Weights of a small GPT-style language model, trained from scratch on English Wikipedia.
Training: a variant of Muon for these matrices, 9101 steps.
Each number is 128 + 32 x the weight over its row's rms, rounded and kept within 0 to 255. Layers, rows and columns count from 0. Numbers have three digits each. The size before them is the row's rms in percent of the matrix's.

# layer 3 MLP down, 96x384, rms 0.0842, rows 0-95, columns 0-127
100:180132170134165088130157090091158141104131141097144112190179138224111133195128107099119172092120119085170131133154143090138043115082147165112072173140131171136162146156133135126109125180120085120112135152080168150159152128145107125104128175111107131084096178132127114087053134148135162114142107156162157182161214124080140126073087123135114114191173121142121108083173165110045170071158
100:162122132171111220140147168136144136095155129150115077197162152138117076104100121163110116144109135113111142135049135124158154126125104141130133145118159115131151130184065084117126161097108142159047124136135160116131108110133122095129125144084135152179145143146096072101130108109095097127147167137126156221130115166157085137140100148166081116153131117159121174127171128177159175146153
105:170092201130160141150174118093087106125189120190130086153124089133142156075147110142158121104179098038133114170177095174178114138105160171111088149109145131186108154124068074050119116115169165144139161132130143137140112120170148164142129136196148116101112063140129143115183121132161060128129083088086150169173134114131150139099119106156158113132116136081180130174167102133092171105168
094:191158154099131170083097156133108157127127162100134123147118096162125116099071100102141120080146103142194111104093160119151147122154165146114096142124123157188092072088107161182155156114158092176109078225073142128096098178130168116120187127095127158129167128082081152131122082177171146139105083096137145156128139194131107077114116085086035119183082108132171162140129152125152141142201
096:115108136158162072112099114107130138113137137139128063114169078119173092136108100186174044120146190106166152141094100116161134133123113171127123158104130169136085124117107079071164162113107171074116117138133115100089109124100180162162127085045208131177066119176106139121106136141150120125088073190105089151154128167083113109100082122136205116128121122197113147120114145096103163128123
103:082175100160123166129185171167176122106119121199153158131105103162159171107123169116176169142087110094078114137150107140133117115163087069116135094134152075109099154091160131089093118149105156104134101171153138111147161128119146123073115140140089120080139106101127114123165172155189198093128178099108085116157115066142126044048135144167119120197145140134146200119158177160121105120133
095:102090133159109135053087158138117137148103130138143088140107121137121133191114148105145044150179138119168130115123163150076203113160177110125140150176138137200120178175146146162122147120185196137068126152134145089099181155147155134121156166078101157158081212136159118171140116100164170126108106190115079116141144136205146093163138097170051080130179124128121134067123139129098121088110
101:135071153122111115099122124079180163129124126145102139104155127112131127147119172086100095079071073082106125091165150156212168172121155172154138083160139144107078101104091122094132104080127097119095115035148100120125069060185116133097119169142112123094130077111101126144118146077104140165117096093146174122164169138108069106169112166088175141082107108140148132136182183132152112159156
101:153162133154147130170077126115175143186113123084089135101130126104104143124075096105135128104086105135140147132162134161149135088147113189128120082117149119118133098118135133130115100165158109125126111108154108117143099155143149122167129126141171119143168119165103181158058167153124041117121152147157126024091075118111141117096119138124157120111156120184114092132129102154074060140119
098:210153128087120119140140101158049091079153138134180121123130163095136132134070083064153077107140203082103155126143100104135133135129121152116120182146123090098118164117149088118103131123158127130070133180185100167142156110078142118159145045104239151154113148124140128161167167129118122134149086127140101136162124160132148149182107116115153156136166113146143116173192129136158095140146
095:062129137155130178101094138139085180102095160130156113126130128154152119155144181114153120117060147139094159153093150108145083144077123116141134116089136085152138093114141083116121135086133137104115162141108179106130093181134093127118196159142116174125121145186110133159115091077158147146128099036099140111091126057134143127134120147038077169175182168078172123145159105086114133119164
097:117117151125098127141097111129115116109123112131166173113147099146118155111067096093181153117141141160097119111116132214205170143049153131165141142105128152157071154159136141105124170154131123100117146129137177011086156120104152135111160141152111143097130069113096168126111089110133227117082109133139182112178166111139169199059109126149054151096125102148120162150126139128136122099087
107:077043201083124178112113143131191089149132119111120129100141147120170115094119124160145093143120146078172147115081119155150119064188115124114145225164114116133125172135097120161032158134139143098139103060085089135131136202220141120125098143098091224168133123151137121141127130070125140135102098130126134105127141136101123184137162109122167134099173086089116088196136086114153115146177
109:164124128102156162125069105160143149137160166171140088187159136113146147148070153180156095081124160137108134132068131074080151141204135153156170194095169164157117122210152151099146139113196179094133102175107192122086116106133106199149088128167209099102109078163149126084054164141115098058137125130089165113102103127131181085130117122119156179187174133149172131082059131164103144122102
093:181150127195194082179097110114123134162146166119093148173147175137131137200103077129107128185159124144101098124124139128140163155091172142122112092159135156167103125085068132181183169104105160148099154110107191167122142119136110193109178102118159077115158135141187081137118095153178131131101155143093140057179081123131119120194162111222122109116135116198143136141096145109139146160137
101:180128133148122134124116070143121182149059153085134115110130097093146136133125082130145174166123121063091135085151142141143185121121135133152128188130132164167156160160081126089132145146081150149098127137181081033136117132174142136140106139114069097084146228144119126114103135162143153132132205129135123098133151145135118128070135155068112110111153121091109144102109159067111159133123
128:076126104156103101138177158106103102084061145140088110108126096140168139117148134132150160124127076109143127137089156082080076165154141103112134094147118185115113070121146123090117205091102117118133025111109061174151159130102127137123130150135107076182104143120090096138143118153090113108132152125128190125143145022123140092128106125087170100093163148111140105124110105142173101088143
095:163093155086174123153056142140141142138133070148157122162158138107167094201165145108194147142147109096127157097152079144093128139080123168108081125126192119106131126106136191154122166136104153151181124121160212109166121143115079115160197146155117152160115138165185126081086158101092149096108099111170203164148169094127142131107124141188155112143102170117110158073123185095133146074060
092:082175132114109138133085127165136145115159100128176108144160131107112125140111131123165203092111104150077153116085136092118088109098093155128113158135154168143157134096101108109093107154133159114110103123128157121121119100083134120121103160166063147160160145108125129146128183108163127120135168179160163161153123157102123119093147135172143099129118118081200141153124118062097118129157
100:142126166113113141102111201147129114107060151129138116134182084119191110080126123088175094091183171150110124124107143133104114091112132093129097161152163080118154165109115082177101204113112136135133146194045136104110120176057179111117170158126144124132128094127096158169111168087102144153137146157120119134112104168097081158049165094111102141122166157059166160102148161157092130133090
097:173086113155121134144111124136148114147163132160107154134130179120140117097115090179142103100089139167050139135139119088132097163074099149142132146125107083076134115119136142147131181066158158136175124115164146101106105130203153111171130159155066142171070105089122151172087206183130140137154093122115141118137136111108101153131087170170073125151104205141101186116124138135160146086108
097:091170088115154099148147180126122150104155119131143149125115065103163111115114167158177163125129112135116155198060147128122125170153101123066185079150091064149130138162140090154151148128145122160111145088113116111149125125146109108142111128200136076141131059124125135141128101109127134117114131077092152125147123099072152137154040142113059191145160180186077115134090127151160109136088
100:081126134107126127165081118096160128140126082105112057098123132171146108171131145049131136093141185106043116149179121159105119123096120097076082129149130109148098121091145108087075112078107094111099066079133123159121104148165084075146114098152069188126120098054096095183113126070084197096125187107127102136152100208151089149177116120153116146150168110112142108042134172143121061092059
103:098101099112147132046134087105146174108152089158104135171149160162092154122206096139148117160191113051110130169164112130163158188102139107150122118088142162157141158135142112074122146128133171141123145143173175079105151122130138107113122122149134137131121087153091127074165134105125159156131146145153114113152127098136120145168121084132165120079071141103142178124145118121149110081103
099:091146168153124156149114181128148090126106112107168084125114174146090130106122173069160130121149109120168143054132119149120119103155146094127168114107110145111178124175101143192091152112133101144125150140084165100152139124125171129109138141131094136142190181126102147109108145100176121159109143106150089168115134093109048141058165113127126102153068101116097086086143121115119079162134
100:134141108089142212184134187128122108069092108108138116139131157112133122097144101104120116132095088174103119091167101105073148132108127082089122128090103163098172106146135105115111110162077178080091148131138150099083134105116165092148103094131132147094105078076141079089104145164072119105165124134161096072168081174117068098129111134115178058093194097116125097087124112106211111103108
099:102133093156173115171076062105184152144098119102064063150089123080162147131096137148192147142150141099135120077133146161110139063122105135117104101118134153162117125120169116134125095198137168167155134136141148111137121092096180133217113120136107085144149105149085094096125200167162129133133125127159161142124111140128116140183132174102156125135166100134104117141143146121157103071131
098:174097080184136125121154085131141150129097120139132136153080137168080135207136141123099164127136149146132155137062187140144156146099129145118192109113150108104229127158105129124075060137111175120104167118105119142143172108085136154088168084130130157107104160144124119109166102124106133154106128165117128128199158173088125118255128138121079120109197105149168174127130070136148064109071
097:113133152131128093174090128125131103121135131139132094154111049148147057101120103149138196129176096073074124117158123135160128143132115127138156101120157065149140096174123127081116090096098106116148066111163145020218131174121144092089144125091105162127137079146130219090127140103098201134141148112103083115137156151097085069122084130098111139182100094104105094108100168104049093107118
096:168122126146137125165123148124121122135155122122138133129082166106133119161175157152103059139077090136081099126106112148045165152053056166090131133169145133145085115101124135137108110146128103119129075087144147052137140172143103146093159127144101117147088165181074148157142122076108053111104125085156121083182140149150060144186099091090107199117157102142180092111171118083161086165156
098:160161123101122181105168143101223125124130176154099146119094095158137149083129109075121141137086110122084116119172160159165090118119119097167127078155116159145066087132102150106167097074175066108151118108079056076181107157120138123050086157114139139130162113135081175124146094082163148161145088126087080162106084132116050131189107120129158155167054168174146080156134204157071122129096
109:077149065161147127163104131099144090159184124129122099184118128166053184129108139124157164073107128131178149158152146087148114149084129102139139140122117138109066112121151122097171134124129183094171171174139126158144111108086097091147126079176131102081107137128155135157107189142133062147108168136131150111098174110125112098111146097162083078171076127158122136094076165086087114124118
104:128136128113113142164160110126143136065130142092187116117149042164172110140186084151055114146174098138170137125061107097104171105063172124155126088163087110110138105116148185132094108164091234072156123098165119206091064166131118104158117147110156108181169107116125137115140138198141117097112141135100110106133164179063104106120130137143164108133168136063153165070087103103159101159125
106:153096126082097121159103114078138190127212068128088157088124122143170094135132195112098108161103122120211125152074139110140182124071134139113143105118074104133121129159172138149111156114139045118129131118139124089142184193141066130175185138122062067126118109116111187078127125142112155143133113127113108104109150115107149057037151109088162189116143131149114102062081121097084101084134
100:101108145087095063127141115079146137090058120167042164113114097090118118142187118131098134142112137113140155109185184108139110049113103154114080145081114130093142089170083149122125072110120219124124148160128140109108101140062132117097092150107066117107122168122146120107112130138174095120106154129133066204140102138086084190162177143163150088124118095105141236125117213082158127082131
102:199109114136167135173166120085099104079133161109143063175064143102075121121111128168126140194168110099143129131114125187166095102131107132120157147118176101127113116198133142147160114123137113135139140112145203165162114137127137183099115104110170139118104094181134181085104109145154164108106079137171205108099087142080121177143108129135172133129087170132133095126155110112150137172165
104:120187135168066170128090160073107142126102172131124163155109103129108121100191182136113149118119122097151092170122105116149101124106129123109144125061213130113140117108145106159111168109151136114150071234206152190153100153099149103174144145157114166098179153094132187129166161150159157119115149128143111114093129142093088149079137122112030146101171121061140157149142151087097095122084
100:082158124116117104148118131093118091090192164118124114097103179073141152054167179148140095122120103094166162121162209102155098132146100147103124098123060043116111117143149175081128121100116128109093091122133172086129124157094095119094145117153200168114098147158092143065156126121086156136144140113105150147136141059146092160137095127144136088135115164146154150121145150106118145135128
096:169087103136148144141070039133185151095164117087127114105112122169164121136139110154148162109100067101134163089156152114168129172120163115142136162091119032133116108131091168139174153166170139128106129119111147109106188134190142093090086157102095118145142129157094140155140127160127114143135073128140172101165126144146129152175170089129160132107163131087113139202168098158122101133147
094:122155108170153106125126121136190122125119074123112114144157145076105129149131148126110193210074146142156152181141131112115129184110142100148169115177114126122111114113135096067121135187110058135100097133168166187094170100125100117155148122111129119194074123122093107112101129131139163126121105134094176183175142085133149081165089114133125141084193173162100147135121114153176158127168
097:210156146147163127089114131188109104114116175146104084187151103185096147168099178096148147127113126161191133140153093131066153161132149111113113118142146155143164119150125158124127158082088161126137158189154092118145130142105125097130161116160042096066133175138151207159066130109144138129156138122073095119112163078119117050079095128103152168138145140142146126108157116097139113188133
097:137114143178105148155108150154150129147129159079088178183122112060146141189137060168157107191142148143157099083140094150086165110170151155155078127134115087105126114076149107192151095111147109121140157145092138134125126091078086141140142081108131128190140087130151167181148152151143134092132163138069107163123177144171123092219175155104144166124124135150126182163142115072151182145100
100:146157146145175145178118160106107160119139118160139186157084121064107099118168114147103097142151133150055096124157127132131117133094107155108126141123067116134140101129163136062094140128178164108174136102127109160147115198165081185141133097094086161120107145130136189121133147121108152140117090134093145139102132132143131158143073157089126157191025150141126109111140166124129144134135
094:118141193120071138100162128153180184138110087131089184146153133154133084179121106155145121092115146139126099184092120115079158141109144117152136085123145112090164152188132095135126186074096202140121117162123081113120089125123120085120108129126054094160176178096166086102073133189099159158118106107119128107082093123115097043141149077114102101117179121056071050128127079082138158080113
101:098162125143150141164083189160127178116108170116200153074169146150138110128220149112112129100126159140060128164097093134114161146172119088125140155141145116129097163132143182112139140161148088135150122130209146143121110158177157164150131091162136113156095221148150139157164147145098108087128187127154113122131122134139124118091113151128094130127203154080133108165131185142122109116158
107:141186170128150160124176107172072121106145151108129092143182136140148151135089162122171077121153114116136142099147097105079146112055115175144104120139098110132144126161195170159151123136108141149125152220102140153143137155080145139167191149126170146140133139091092083078192107170187132165127112110121087141108096148074145126181156129135151116149154132142142138097149194188155101114157
098:150135132136144100128121104141144109110170120121129101134137088133175145127133079144145132100175121110136123133079115107158099153080137139117156135205133153156107122150148116162084161109134120052118148126159088149180109163166148150159132165170088141118157159120144147177118147153162189117112085120145127146099084138156150105169168125136084112093198116144160093137130088149129106142154
104:167098114139149117153132117109126116088169151120108144151074164137138053103123126136135103089118126069149129138165108122185077089150090134134142168110119093119059133130125183074134161158120166115100165180070123207169158094130093135098116124095129131120141124081125082097106157126120077133108071153113110194155090092143130139143181133069132118107178138091092160148108119101134131106081
101:063121193062137141141149153091206130196140159124146169174134139122180122106154080186137072123179121212145139130121112168084197142122150071148115117184099135199148114155145157109116164138140075183105130117147162152128136177158112148095145112135141132165123120156106134190107134100168152130133132141165139115086118124110153148130153158115130147139067149117139118121144022101147191157158
101:089140089102142138090123143104160087163126069165137123109150092175115147106176118111107085092198118086102111116118141163074137173122115118149129110125112084125174098113076161141126133078132181149087131094123103124095127098145085112066123093104127128101131150194143091138049089153163068149138122148022101129102103076121125140071106122082183163089141118173117114140119090098086068133083
100:128099124139125168132163191104097122104068101101113139141092125113163123129131186159092092168108080100136115067114159159140116147149143173141087104021145126078162119138069135138154142123129137149131094153070124123103116121115117115059156139135026087080169140135124140120086117142112211140120126116071095137125125148092173172058158100112040110057114102126124150127086134099099110145109
093:143109088136138130064159117179123094134121067128149148157120147188076105108123130142117129154212113154104155099164146185101135133130146131118137153204133154096114160131125070081179070113153124153104099137177167168162169110125107139123143123100135091105130094116145077164121107225136099080148140109090122163166138119132163206166128175142080124113074133134111126160078074171130152158166
100:153079131087089087103141161151140101090135132082116118101093116068095132113171116171128077091099087088105154124099060114177081075176098097165114169137139095108096131109106141115106162140088102100126170124158104192098126106163146136159129154104033166052095149133136127120134111221126101112138167123166095172129096119124151153073175140077148167107108149126102057174122116122069156151109
106:147127120158141121100203092123144133146160162117129123139147176150145114139127152200188116154128133138107154120150102110114165129144137090137101147081128132144185168154155082155166087140161145165121142132090138038143115145162161140145178158127072144158104108140099078146132134118143110124132143121132155080145178166134119121089169127181176090097188169199151134149118142176112148157141
098:124159145140098137119101164097161156137153172139058125152177116129167146092074129086082119151175126132126163125087128096095134119196095093079068109167139082102081153100164107167124075135108114142140165159136116149126109151204122162128096139136127133150135169124133175130170179121072039131141103122104137128130157116123117142132100123118132039137098104092131140089131108125111131115073
102:096066151099133108133122085193142096099094129054075121165081138081115122063117075151099121088147132110137142107000176120135135158069112124142127141167055142135136130088100112163138110165121176065094135132153148141179095099171151165122129130117166183123097194057117150120070146124167082071125113163111097167122161141072097103124108125138082127116054126142079093176130121141139154082125
098:089190140068106090134084141142125096128130165134139063175116117137151184082021164159134154107172095082115089127141113086105135181176124118114133131204142086160108196118128120136129114118185105177110119120075148159163114145146151081135109140119090109078117095148124115092133094180160138087103164097153131154131151098111149121133177151143120141099059134118189097094144117083120152157114
100:188142132090089156129179133136164107116123105135120151106179162166092159048112080106151151122202110151126139103095122078154163138121083130128114116179120051142052097125122111129153116085139085126126069123134082099203087110138183098090152153093147114106168092105090129161113123173135159116117044081125085096146122133163116127104175097107126155095151078118136057154097169149153104078139
096:082115152098149113155136163131134109101128092181176141121135115203210130080197142128163131051171095079087139117117122121142054136104147158104105145130188087126189183119136094101161092155130106149149107143105128130150119166143106142112110141168125154167122160068145143141139140154128127146091121159123118115093121114143153149115105116130143106133159123125185143107143146123075089103127
098:096166146137136147130076170132139116119124163158143172137140141220143138069146141158156094121139163124193122134081147154125116147098104150139098160137135052200109169092100148177138140087103107091114152132096157169083095149139166111119148102210126139174151162128149164143130208130125156106106134079141117076166101156099101227114143141107124102099104188145166128119117132150105127166136
092:134065108106152140124174099152069115119091162028202094162194154119180137172086116144127194144097098091102124174176135121129174184176133160170117145167159216163128085084128113122153158144104157123092141148175132154102151127113133163168095126101144139140128118124100126117160149181184113081140108149107133144135153191104166135185123157137197192187160130133141085187119118153147119132147
097:139124129129093119124062112119121103080134107110191091116123143084144060134051121121131097126138138146109121072184185107060074125095129149130155093049104153186128155078134089071106157119172144097120155161168112116171069130119119049122093117115212158071104174128113159128099089087105174146117122112116104162090121132183118122246133122126136178087157177131119084153136139130122158077106
109:086122144143154144151117064162092080170157188126098083101145170105170162135131105136143077198191160126152131164148148153045192159100106141122156184107157141170173173105165126164172127133154156112121127161108145097142174158147163096106137139108066137148143099133129054082174177158134086132111143156085156148094132147168161108047122142078138148119167155136120102141121136137076155135187
099:108109118116084149100136141127150133175060112157094152096149052146142101076127150078150111082078157170142108118144132107106151108120125188110134153043143114092104102135141147118136098097164093102132152095081112089052110099103105119096098119110109100129137139151084127079058124138119167092141082160143040174080094107106114144131127120111152137145070134139151089149114125125177084113141
094:124105135160074169185103106124080102107088132083125151135153169134126150139108103126131114084064121114175144133158195169140153122163129176144135124083135155116160156130116063121129107106095114123134161188194115083180102097101096176199078071142189166058121107164134199169130121092119145106124100127115132171111149107121131186131152169113138069154110118166123106165105104168139166151195
102:116048140121110133147244109111113135181128122175105097137125135118175143203160129190109149104055094108131131146082194086124151138133180099132140112146151112104128148097049107116138097149099150158134104022176134130163148083137055129063112106137153097182083122129134112174109186119117187133118194085115149146175086186077121123209126141127106149118117075118104153078114097161154130108134
098:178129101176130061100138138160144098092120147094126145140197048124166128134114164178162142173105175154145119082119139136134114141175148181139122145087163122125131129162148111186138088162150125154156125109061141158138148149132108151158127079082090100152123118110172120158097144127134083100129141120159085097127114176144156072101139128140123116114188126139055146147147194163111135125081
102:146111161119180136147159102134098095126123126081107126131090100142125192049142116157150096103134110104120115082144120057139127116099136137146114152060075115134123179072160120134122127073098158141125141099123119081183152137117127136140207087142132126072096140091156114150160122171120161102164148099123131144154134128106207136177142132144193155154151065094133161137141155131142131107146
091:098155155146064088101120141162180147186105179177115158149115148118154132104135107133141126111142139113107077124129047113129140122160110089134148125130165136105099090148134130181128165152137151130126164048144198142160101116117124133110124130138154151213100135136119148129118158088100157121146053129133095123142099117132168119127119163122152115096152119159157213179135118100150162106137
105:131078165128105152125155113107086172161091119130136186063109174106141111093147141103123079119098119128145141148109144115128133113129102088119148117092137050173138115120148100112135164080124141119119138103074110114130113095160111111168091110094098152093141089141094100139119164103114125152087109159089103108161106112109088074085110133142087086089111138079127154117156133140184114086122
095:169147145084132121063080099130109146126154106162137099156090197130095118150096121142178103138111124104166131101128144096130169143196108144132166150119165199127171111152115122133191124101099140078134119079145175031133152115121156154131152088152127115171128101141153159159070155179131089156143095102086126126144183105125177180142058082162076178220123132141121142089116109074093117182145
096:102152139151083127160076173075100081137164146140123094139141144129113159160101123142140175055137134198133137106032150082107082137107163130128130161084129135144187150100142107127130079109124087119090104116131123109128123136115140144159178107108074123153117105169121138124148114109152145150107111099097144125171170117135151199120081100172108060122186170174126168137139143157098118107138
097:129125127069110166078107141126126145152121143115149150076111114080093139090110114137105129144122114205070161134102107151132099171138097139157101157139138180102086105136114172137153057171128115123133101115130114136098146136148109105115131100138063124119133095113130091097123149107133085068119162131198117148129105156136132141138133130090065102040064140097114065170039105109164111098113
108:162217130165132108134163168115067140136089217106169119183144126139142143169138143118142070173208096099130129111123128109160123172072123115121136125091117097173138077109142099123135060174125107165094117144159109104117167114086133154139126145094170100108091146086104125125105124091116186156148135056145130159114157165118119131174162129148151139138159150083191170127095122116161126146105
108:152089144173123138106169090184116115112095153157153096147177200160117163150211128170082110076094131087041132123165114126120145163088123180090129150180118124082164112106134090109112158144129140138148125148199082101074165117122117143124127147082125125090146095091152108115148091104116193135110161162122164187109097132117133105149126150114059159108053111135150184127156164116159147141133
105:152126082165111104125153104162140121170142109105128137140143156168101149124127132094110123164109125101112180103119184107096070177158153152144193130104115156114148108125157118099150026146127094143124224120165066064140146079095170139103137063128167092142118147171113101118077146148155173075141093189120120203142112172149130061162143110136106165141038106182140179093072174142132074114097
094:168189140116088078131081148091122139152121208154017140131120060057141150122129112110163109103151081075129110144137107135101100170116130161115183138148139157131129166130153141112185157170136182109164096143142185075080159152069149112148115097091071185118111155114128095160113093122108064051139126158112118114117144124140101161112158111077060133152152165108123120187152115149100157199139
099:150072075097114184055099134174119096148122135085197135116124177142097123144124141120158159076118113128145135150131150089090145141150129098127136221106124105147133133200153182136121126136203127100099138170145161110167148105175175120155155077116154125070126139167147180058092163158055166140124077152149145184108132177134164222137107141151066163010112122133094146200111216159119090089136
105:097168107108132172126132102080111127084135203116136173074116110114142096149083123161144145143163143096188145125029079177141174114129118157151161185172148131158068155120180067109152134071122187175114092170102158077188110141190098154135091104151170150155177152152118129159143105132099104208118117129068149066166109177189140129165169139130122162176145081121130141136111145101097153110144
103:096136143193134165076108139119119165123089107115032154076168162154175090111137131132094152137107159170170125170127114123155141090185184100166093095083146104095091098121147122140119137137093058133131123125119100109135108126160068107136166153148142105095131180109160110145083139164148117129132190167152171148059129116126108179165098121111047184183132094064101107130067110088108109141134
092:146184128103109125130148098136120113129104093123177105180138139113069122172153144126139126161112110132181105084147066100124162158141129077156162193094125119135139134167124100144112176140111113159081108202141089128129131153129166167101078197176229150126073116090119117111171112123086097112067112165148115112170114144142148163198180148147083064132122136098166080201125107121152160165146
097:139110138078138109098086180087149130123194126137155154140144126115042147145152141105150117108170069172182138092169072132148145125127113121135111116106105128166109124144157128134102076140115153105129113103179091146130095139132093132188098121135173158134136122161119118138156168120120161168123079137178112128136111126105121103104102163097091121103000127107134125154151079100166106128066
106:148126173133177145104185138193112090144146109102111122156112137150149113130133158105142101164193116183176148110149137153067149130110068123114170073170093152183121057151147145125147150099181038126168172162140113137142120140132127102128092123100113086049118160128141112158108075113162120125102177141147148164173120119074142204120119152097144200097036115113176173145139169099073095121136
108:079091146148158128134171148150115151116093121135101191173117116156159127103098115105130072138157113087102135111136162144046146131122133106126089140169128086128135111098155122133146163143120096112122142108075095224125146120150140099098095106096110126169103181141161093112126148151090121100099091129056120121072115143128108072090145131167112075128128140127132121097136093116130089113105
102:154152171112145122170203141114092072113118136096181139152135119106123140116162109148131177129112118140088114079174103157054099141226099114152128166154155160130150123126174120164136126150149142134145180160081198171152110137121115138111103151147152117209137158153116095076120091137122179146139126151117117073104131148126134009094229140107188155101095153143164125131148091218107159046122
103:082148130126141122151110089167164173118147136080166131122206147101124123082108101161122077131126129162090129176112103091131047107102150150133148153097112123151117091212112117163137093177112191094113108140162113140125164161085187130126160123151130121155133149111142099155173211199167121125102154216187131142167094133100113130153133103166182114126255130071204162132148113146157154152148
104:161141061161129063145131124165082109123106098177109130155141121119069089145104153124128171213122153118137133091080119122111116134175180154130142091076114134108093139157118140063145088044117138143131134169125130114142143079076058137099129079128136137107098154117150080194141143159084109134103181093096125116108134083088083094171112145135090111154058086102159166072122059118152081143126
098:085102205143122126155167108154215140082162141113117105131092078082120162141119187118138105125100128136117152099202058133172089134123150128134156132156137115144143164102157147110027127146133124105114099105154145087125146161181109124104138188107109169134109110138126189157136118052057153135141090130114120103119099133109124086215093127101154132123148162178177099144166184201194128117128
098:057152144102180204243104177109128131139157121186104136114134171183160110153182113145112118120125101136147127093101054116179113130081111141176177155150110106172091135112122175099144166128088083145145149105134111216113194118131118146124169151146104063117142117170114088095108085109128091110116097135129118143043142108158132114117094121169134166076086126081102093177141081090118167110125
089:106142131151145081150166113139138184115108162162144078104127144120157117138114180166098108160109164139168124129191140173192120140103162150133131147172139186176082115132109176143147084053114112098138084104132113108108124079172142080119131112128156101034110041146128172176094112102117178148129057101126146175170115158077145168138130100112127077110054214115190156189114131149168116152155
096:113082124111175192103196132127101154146138170149171152143119221127056139137169115125143100068162072159141104162122072136110093131091092197124119112086118219165108117133069103135126168147110046152162138109134130093100140126099085119153119150146102125102142124115151121089117119095145115161146136168162153122122123184144096195130054119147143137148065087175155131141097146120133107151159
098:122120147099170169102178147134164131133068183088165128096139110172114136079124137157164130107115088120134107121122080153151107145157087124136125121119171110159142166114151164182128186137119181082125091089150134162115155149114105058168101097112158121079123137095110117173093141163109067145091164118124058133068099083161118137082142142138158136116116126111056104141145135119170116105066
098:127147092123119117083126150151154120099111086187178131173087164201064138154128141140137104135112115169148133135091149144113106158108087093127184145153127089074111161126110098147150137122137133123124146196158119115152152112129104153129109141130091125116161121053134120144148183137092168128129165123137082169160151113132154183103096121175065127137135102112134113162149112151123154080178
100:093112120105114149172066152080112107162171168107136166104150145057063126135136132154094127096184123148143127122191110104170158080098163114111096171155207096153134127120119146127094135109162144116130104091091114083115054135095081144081108111175119150089164105140085145179103150123134049139102188168071138125135181101125111129164114135135052181197135081133148078092097144097135213162097
100:155146103121093193161131114085142150105108081129153130119131111105103140143176140143177148120169170121175136203131117114169127136088131140139102138125119074122114129144103130063128130168126137102100122135072139197087134117105104113108122122073138141121123109131136144138136164185083174126149128136076120160123172107148132122118104138106122120187132116090151084082158192135101142154118
096:122069104090118103170176092099083126141145151113122118089111121105150132145171082167091063102140127125181134130137119137081114170162129173172113110094123182111161157131135135117151124116115131115115140076178105131180105078128143133150106092121142143110117055112145150119102110134115114095148137140076191162146171114165097165129110142058135171160187125181117126143128097157116167110140